From a checkpoint of a small transformer trained on Wikipedia: short convolutions, 6532 steps.
Each number is 50 + 10 x the weight over its row's rms, rounded and kept within 0 to 99. Layers, rows and columns count from 0. The size before them is the row's rms in percent of the matrix's.

# layer 15 attention query, 384x384, rms 0.0508, rows 43-49,107-113,171-177,235-241,299-305,362-369, columns 128-191
100:56 48 55 34 62 40 42 62 43 49 53 46 38 55 69 37 47 50 56 63 60 43 53 35 46 46 29 24 44 66 70 40 37 46 40 39 43 37 47 28 30 46 45 37 35 53 52 50 51 55 61 43 54 66 53 56 57 55 49 43 63 47 48 49
110:52 39 74 73 47 21 50 52 73 48 59 35 41 50 48 54 63 47 51 49 37 66 47 51 41 38 55 45 46 35 64 46 50 50 60 65 61 61 44 58 42 46 60 65 59 68 32 50 39 45 52 47 23 47 58 69 44 48 53 59 69 51 45 47
104:49 31 67 36 48 47 48 58 45 38 40 42 36 48 80 24 60 60 54 48 40 49 41 52 40 39 56 48 38 58 55 49 49 61 56 53 63 57 59 51 58 43 67 40 48 41 27 54 46 52 48 47 35 41 61 70 43 35 45 65 60 28 67 59
104:43 39 53 59 49 56 65 49 69 39 35 25 61 34 47 54 32 42 70 51 54 35 47 45 54 43 54 58 43 38 63 40 51 32 47 40 37 44 53 56 43 34 46 38 49 43 43 42 54 54 61 50 51 49 48 43 49 46 36 44 66 49 36 53
115:41 41 45 56 53 57 60 58 49 33 55 48 48 36 45 52 50 38 55 57 53 41 55 47 55 48 74 59 24 37 48 59 60 48 70 49 26 56 42 60 40 41 41 48 62 51 49 60 47 66 64 68 52 37 43 36 43 67 47 54 38 52 34 55
103:41 42 47 43 50 34 52 70 63 61 61 43 54 60 64 39 70 54 47 40 55 55 52 61 46 42 52 44 38 70 45 60 60 56 54 52 46 57 52 38 53 50 62 33 45 50 40 54 58 43 65 46 43 53 55 55 34 37 37 55 62 56 46 54
105:42 49 57 53 47 42 52 66 34 44 56 64 46 49 51 35 39 55 38 42 52 67 48 55 54 36 36 64 22 50 51 36 45 40 57 54 36 47 38 50 55 58 36 50 48 47 44 59 37 43 45 46 51 33 57 43 41 29 56 57 38 53 55 63
101:49 68 40 53 56 61 50 56 49 47 42 68 52 43 64 71 45 44 50 57 62 48 58 57 56 48 61 38 54 58 39 57 61 35 73 45 44 55 67 40 62 56 64 54 53 40 63 44 50 46 61 64 63 64 51 35 53 45 45 43 48 64 54 63
093:34 43 48 54 55 46 49 60 61 37 61 48 48 56 47 51 53 56 69 56 55 56 32 54 58 49 48 59 53 24 46 53 50 57 61 58 52 51 43 53 56 59 47 41 51 49 48 37 49 46 60 33 64 41 61 52 48 49 74 51 39 32 70 42
105:43 31 63 49 38 49 63 56 47 43 34 57 58 37 52 38 57 48 46 43 58 27 47 44 46 28 38 52 40 52 51 56 49 69 57 53 45 52 39 67 48 65 48 62 50 50 48 39 49 42 74 48 49 42 47 53 50 43 54 44 69 53 40 41
091:62 49 48 53 49 46 40 28 55 51 51 51 62 35 59 54 37 60 59 33 51 50 50 41 52 51 50 46 44 51 59 27 29 51 47 52 53 46 52 65 50 63 43 60 59 53 40 32 44 37 47 60 44 32 58 61 52 52 53 43 65 58 43 47
129:60 54 61 76 44 48 68 48 44 53 66 51 49 64 50 49 55 54 41 47 54 65 50 46 44 46 45 58 38 57 62 43 52 41 33 54 51 40 59 27 61 53 49 37 46 67 39 61 50 49 49 47 43 50 57 57 43 50 38 51 55 36 45 43
100:45 45 55 61 49 54 47 50 45 48 45 62 63 49 56 42 39 61 58 43 44 34 55 31 55 47 56 49 75 48 41 61 44 63 65 55 46 44 56 62 46 72 67 50 51 32 36 46 55 44 50 48 61 47 54 61 53 52 56 64 56 51 57 69
108:50 57 56 52 71 48 58 38 53 40 62 47 53 46 48 69 50 56 61 51 53 58 58 71 65 49 62 50 40 64 35 57 57 51 65 56 41 43 27 42 83 56 67 53 53 35 49 51 64 51 58 60 65 52 35 51 59 42 45 37 52 58 45 54
110:51 40 62 44 57 37 48 54 33 40 37 27 51 40 59 38 68 59 59 53 57 67 41 75 49 59 54 47 56 49 59 43 61 52 59 42 40 60 44 40 55 65 42 53 67 56 46 51 51 54 49 48 46 70 53 53 53 67 60 35 48 55 51 68
101:49 36 52 42 34 54 37 35 67 67 45 46 57 70 50 64 64 52 41 58 60 54 66 35 40 35 55 66 37 44 67 48 58 43 57 51 45 53 56 45 55 44 70 56 43 58 41 56 49 51 49 73 43 50 61 41 44 39 58 58 54 51 74 32
099:62 34 40 55 46 47 33 42 56 50 38 51 72 58 40 55 57 54 38 39 39 54 57 46 52 42 46 62 44 49 48 52 31 40 53 73 59 46 47 51 43 63 63 64 40 53 45 74 55 44 52 58 41 74 60 50 58 55 42 72 51 35 56 46
098:55 52 75 58 49 43 48 22 37 25 45 48 70 40 55 68 52 53 70 57 42 52 68 38 45 68 39 40 35 49 55 50 52 50 60 40 60 40 50 68 54 69 47 52 55 45 54 48 53 66 44 30 35 39 40 66 48 49 52 54 34 30 58 46
126:55 74 64 66 57 72 39 39 56 60 66 57 64 62 44 51 32 63 40 48 70 46 45 36 41 58 45 77 42 47 57 50 45 48 49 60 62 47 45 46 53 45 66 40 24 66 50 48 53 38 56 48 51 42 30 44 65 43 31 61 65 48 47 46
088:60 46 70 59 36 49 36 55 60 45 45 30 67 45 52 54 59 60 44 36 47 59 51 45 56 43 41 61 47 53 66 56 40 65 48 59 57 56 40 44 47 69 53 52 48 48 46 68 42 17 63 62 34 73 51 47 54 49 46 58 63 48 43 42
105:35 68 50 54 44 44 43 43 50 53 60 55 38 38 36 48 48 50 43 62 60 63 48 46 61 72 54 50 51 40 45 50 69 50 53 45 64 33 52 48 52 53 59 54 58 52 42 48 46 42 50 39 58 57 48 62 65 61 49 49 24 48 35 49
100:51 43 58 54 31 52 34 48 44 28 67 60 45 46 39 62 45 32 58 48 48 52 46 44 36 46 52 39 44 48 46 52 50 64 40 66 33 57 49 49 46 44 52 47 36 49 52 70 50 57 41 35 64 45 52 42 53 46 57 61 49 61 40 49
102:41 62 41 73 35 27 37 57 53 52 62 40 45 30 51 60 45 54 42 48 47 57 46 51 65 47 53 54 65 44 46 39 50 38 51 65 51 63 39 55 58 45 50 60 70 65 35 34 47 49 56 57 40 66 56 59 58 43 54 47 42 42 32 33
099:48 27 59 56 50 52 53 57 50 55 37 46 60 36 48 50 51 65 49 47 38 40 54 67 38 40 37 50 58 55 53 53 31 50 35 54 64 41 32 67 38 47 45 52 64 53 36 58 60 68 50 40 63 47 44 70 54 58 47 45 49 26 33 39
104:47 41 54 46 74 44 59 45 51 68 29 27 68 39 51 62 38 54 56 51 51 39 50 52 44 45 45 58 55 52 58 41 57 53 37 51 46 52 57 60 26 50 42 55 40 48 36 55 56 48 55 53 40 30 55 54 50 48 43 51 66 54 51 51
119:55 53 64 50 77 59 43 60 47 53 37 48 48 67 60 43 54 45 46 52 33 54 37 44 59 45 39 43 63 63 44 51 39 41 32 55 64 56 54 60 57 57 45 45 57 51 56 44 61 59 43 32 49 62 47 56 46 58 56 63 49 39 69 49
109:38 50 38 50 46 25 44 64 44 57 45 40 57 63 53 46 61 49 53 45 42 55 45 67 45 46 70 64 61 54 35 55 33 57 45 64 46 44 54 43 44 55 53 49 54 70 26 52 51 52 67 31 41 46 47 51 52 52 44 56 46 47 30 44
108:45 46 47 60 16 43 43 65 45 47 49 59 28 51 37 53 41 54 60 55 36 51 35 64 58 43 62 49 46 51 52 55 45 42 57 56 53 61 55 38 59 45 35 49 58 49 41 27 54 47 45 38 49 57 54 58 46 65 55 50 39 59 54 40
101:49 37 45 38 30 36 46 50 48 56 32 48 65 56 63 42 65 38 34 50 47 53 78 52 59 48 40 27 48 50 48 40 46 65 59 23 53 39 47 62 48 68 49 60 49 56 49 50 42 61 45 54 61 33 64 42 35 40 61 40 42 61 42 44
107:47 38 62 51 34 52 34 42 53 57 50 58 56 49 46 62 45 56 49 43 53 57 45 49 40 47 61 42 43 58 66 64 43 35 51 57 57 46 60 70 63 32 53 53 35 58 52 44 52 52 52 40 45 56 43 67 56 47 51 61 31 48 59 39
104:50 41 42 39 54 51 51 32 55 57 49 42 47 59 57 36 39 50 52 62 42 45 55 60 62 40 51 42 54 61 46 44 65 55 53 54 56 61 32 51 58 46 60 46 43 34 52 53 56 56 73 35 47 60 49 54 54 35 36 46 58 46 47 42
104:54 38 51 56 54 37 65 39 52 68 45 53 34 56 47 44 71 44 60 66 50 58 53 55 41 42 33 51 41 37 47 40 40 50 43 41 54 60 63 59 48 53 54 44 43 45 48 35 46 59 58 31 51 36 41 63 55 53 42 41 47 71 46 49
128:59 55 60 65 49 45 53 70 54 51 51 64 50 55 21 63 38 48 55 49 49 47 48 63 40 44 61 49 49 47 50 55 42 44 55 53 64 46 50 33 66 65 38 66 54 47 38 42 55 46 44 55 46 41 50 44 47 57 51 67 56 40 43 39
090:56 39 40 36 40 53 56 48 48 60 46 24 51 65 60 52 34 42 58 50 49 52 62 72 57 46 45 28 54 43 43 49 49 64 56 62 47 40 43 49 46 55 49 55 36 28 50 48 48 46 58 53 57 48 54 44 42 42 63 41 69 61 36 49
101:42 41 53 45 62 34 34 55 51 37 63 53 51 31 44 49 66 24 47 40 53 46 48 66 55 63 63 51 63 65 49 43 40 66 43 37 45 33 46 43 30 55 60 60 60 64 35 51 47 58 71 45 48 49 42 59 55 50 47 44 38 44 35 64
104:54 37 59 65 55 63 58 57 55 40 51 45 52 45 28 54 70 51 47 55 51 49 47 58 35 32 66 64 51 49 65 47 50 65 60 58 58 48 38 51 55 37 39 56 47 62 34 52 51 54 49 59 43 47 53 59 33 42 44 55 40 41 32 52
102:42 47 57 51 44 46 39 56 72 45 67 55 31 38 49 51 74 42 51 48 54 68 45 55 47 42 30 48 51 54 63 47 46 58 33 63 57 60 43 45 47 60 53 49 37 64 50 48 44 37 55 40 69 49 49 43 58 62 52 42 42 46 42 53
101:60 53 53 63 37 26 47 44 46 41 48 42 54 34 52 40 54 58 42 41 34 61 48 54 54 55 64 47 51 29 50 43 50 47 54 48 56 47 49 61 36 58 47 65 57 65 47 52 43 70 45 44 38 37 51 57 56 33 53 48 53 65 39 34
094:55 39 56 43 20 46 49 33 39 47 45 42 52 37 55 54 50 72 49 41 43 43 62 59 32 51 57 58 61 54 43 27 57 63 44 46 56 38 41 60 40 46 57 57 51 45 45 61 53 73 48 33 45 28 43 40 37 43 45 61 63 41 49 56
106:53 32 53 60 59 47 71 44 54 58 39 38 61 48 67 40 24 60 62 54 57 50 52 49 52 45 49 68 50 50 61 56 52 34 53 58 32 52 58 47 36 45 54 33 36 47 39 52 59 36 46 54 41 55 53 49 47 52 45 44 54 51 39 48
128:30 46 49 42 51 68 57 64 52 59 64 49 57 49 44 51 50 37 50 61 58 71 49 38 42 65 53 47 53 38 64 43 61 64 64 51 32 40 53 55 45 38 47 57 68 63 46 43 57 55 37 63 55 60 61 57 48 53 60 62 40 30 38 57
096:43 64 45 53 57 46 39 64 67 57 57 49 51 47 53 52 68 62 60 45 46 59 49 58 44 34 63 67 61 51 57 41 45 64 49 38 52 53 32 45 47 56 62 40 59 48 49 48 67 43 72 42 41 48 55 40 38 53 41 50 41 45 35 57
096:46 47 65 26 27 52 50 37 52 64 61 39 35 37 62 49 40 59 39 39 53 51 45 42 54 59 64 56 24 52 66 44 37 43 50 72 44 31 44 60 29 64 54 52 57 53 42 58 64 63 35 31 70 53 52 53 53 42 44 59 36 45 48 48
# layer 15 attention key, 64x384, rms 0.0489, rows 42-49, columns 128-191
098:47 47 59 64 56 57 43 51 45 45 46 49 51 64 31 36 53 55 42 52 41 39 48 65 39 45 62 50 54 44 52 41 51 61 44 47 51 49 49 34 51 46 35 43 36 58 47 44 65 51 47 63 37 40 47 62 28 44 33 70 54 44 56 34
103:47 55 34 50 73 46 72 42 40 53 61 34 47 34 29 58 32 59 53 54 46 43 28 52 42 48 46 86 50 41 33 36 53 43 40 49 41 54 35 71 67 46 49 39 42 46 81 49 66 55 45 56 53 51 39 43 43 50 51 34 60 60 43 65
098:41 61 53 65 39 27 47 52 67 59 62 50 49 50 55 57 44 52 33 39 45 62 46 54 58 55 47 59 55 45 50 42 60 36 41 58 54 50 42 71 48 58 52 66 60 65 35 34 44 48 63 51 37 49 51 56 50 45 66 44 39 62 41 44
104:44 65 54 41 45 44 54 43 54 36 44 47 41 64 72 48 38 54 46 42 59 64 48 60 41 43 45 56 41 50 40 60 52 54 43 56 46 30 41 69 40 57 58 53 48 46 53 56 45 35 49 57 49 24 46 63 47 58 50 15 55 48 57 40
107:47 71 43 40 47 53 39 54 43 49 55 68 48 52 41 55 64 50 31 47 30 52 62 45 43 58 65 39 44 53 25 43 55 54 59 46 66 42 43 48 62 59 46 63 61 58 57 41 47 56 41 46 63 53 48 32 58 44 65 70 50 53 52 49
092:57 66 62 59 38 68 48 46 63 39 39 40 52 22 32 42 34 50 58 54 35 46 38 48 54 64 49 49 46 44 56 52 55 50 51 44 57 21 56 18 49 54 33 42 58 50 63 53 37 51 38 40 41 51 59 39 34 44 48 43 62 52 54 47
089:40 52 53 40 40 16 64 50 71 45 64 41 43 52 64 49 43 55 56 53 49 38 44 52 41 32 50 51 40 48 49 32 53 59 52 53 57 50 57 40 48 43 62 49 55 44 39 52 63 58 53 49 41 34 66 61 49 52 60 33 51 47 53 64
105:60 61 37 60 58 41 46 48 60 49 36 48 49 62 33 55 43 52 46 40 28 56 52 48 65 59 57 57 58 54 38 51 63 50 42 57 60 29 69 51 59 52 41 47 47 47 56 40 56 39 49 77 53 51 58 55 43 40 48 38 63 57 32 35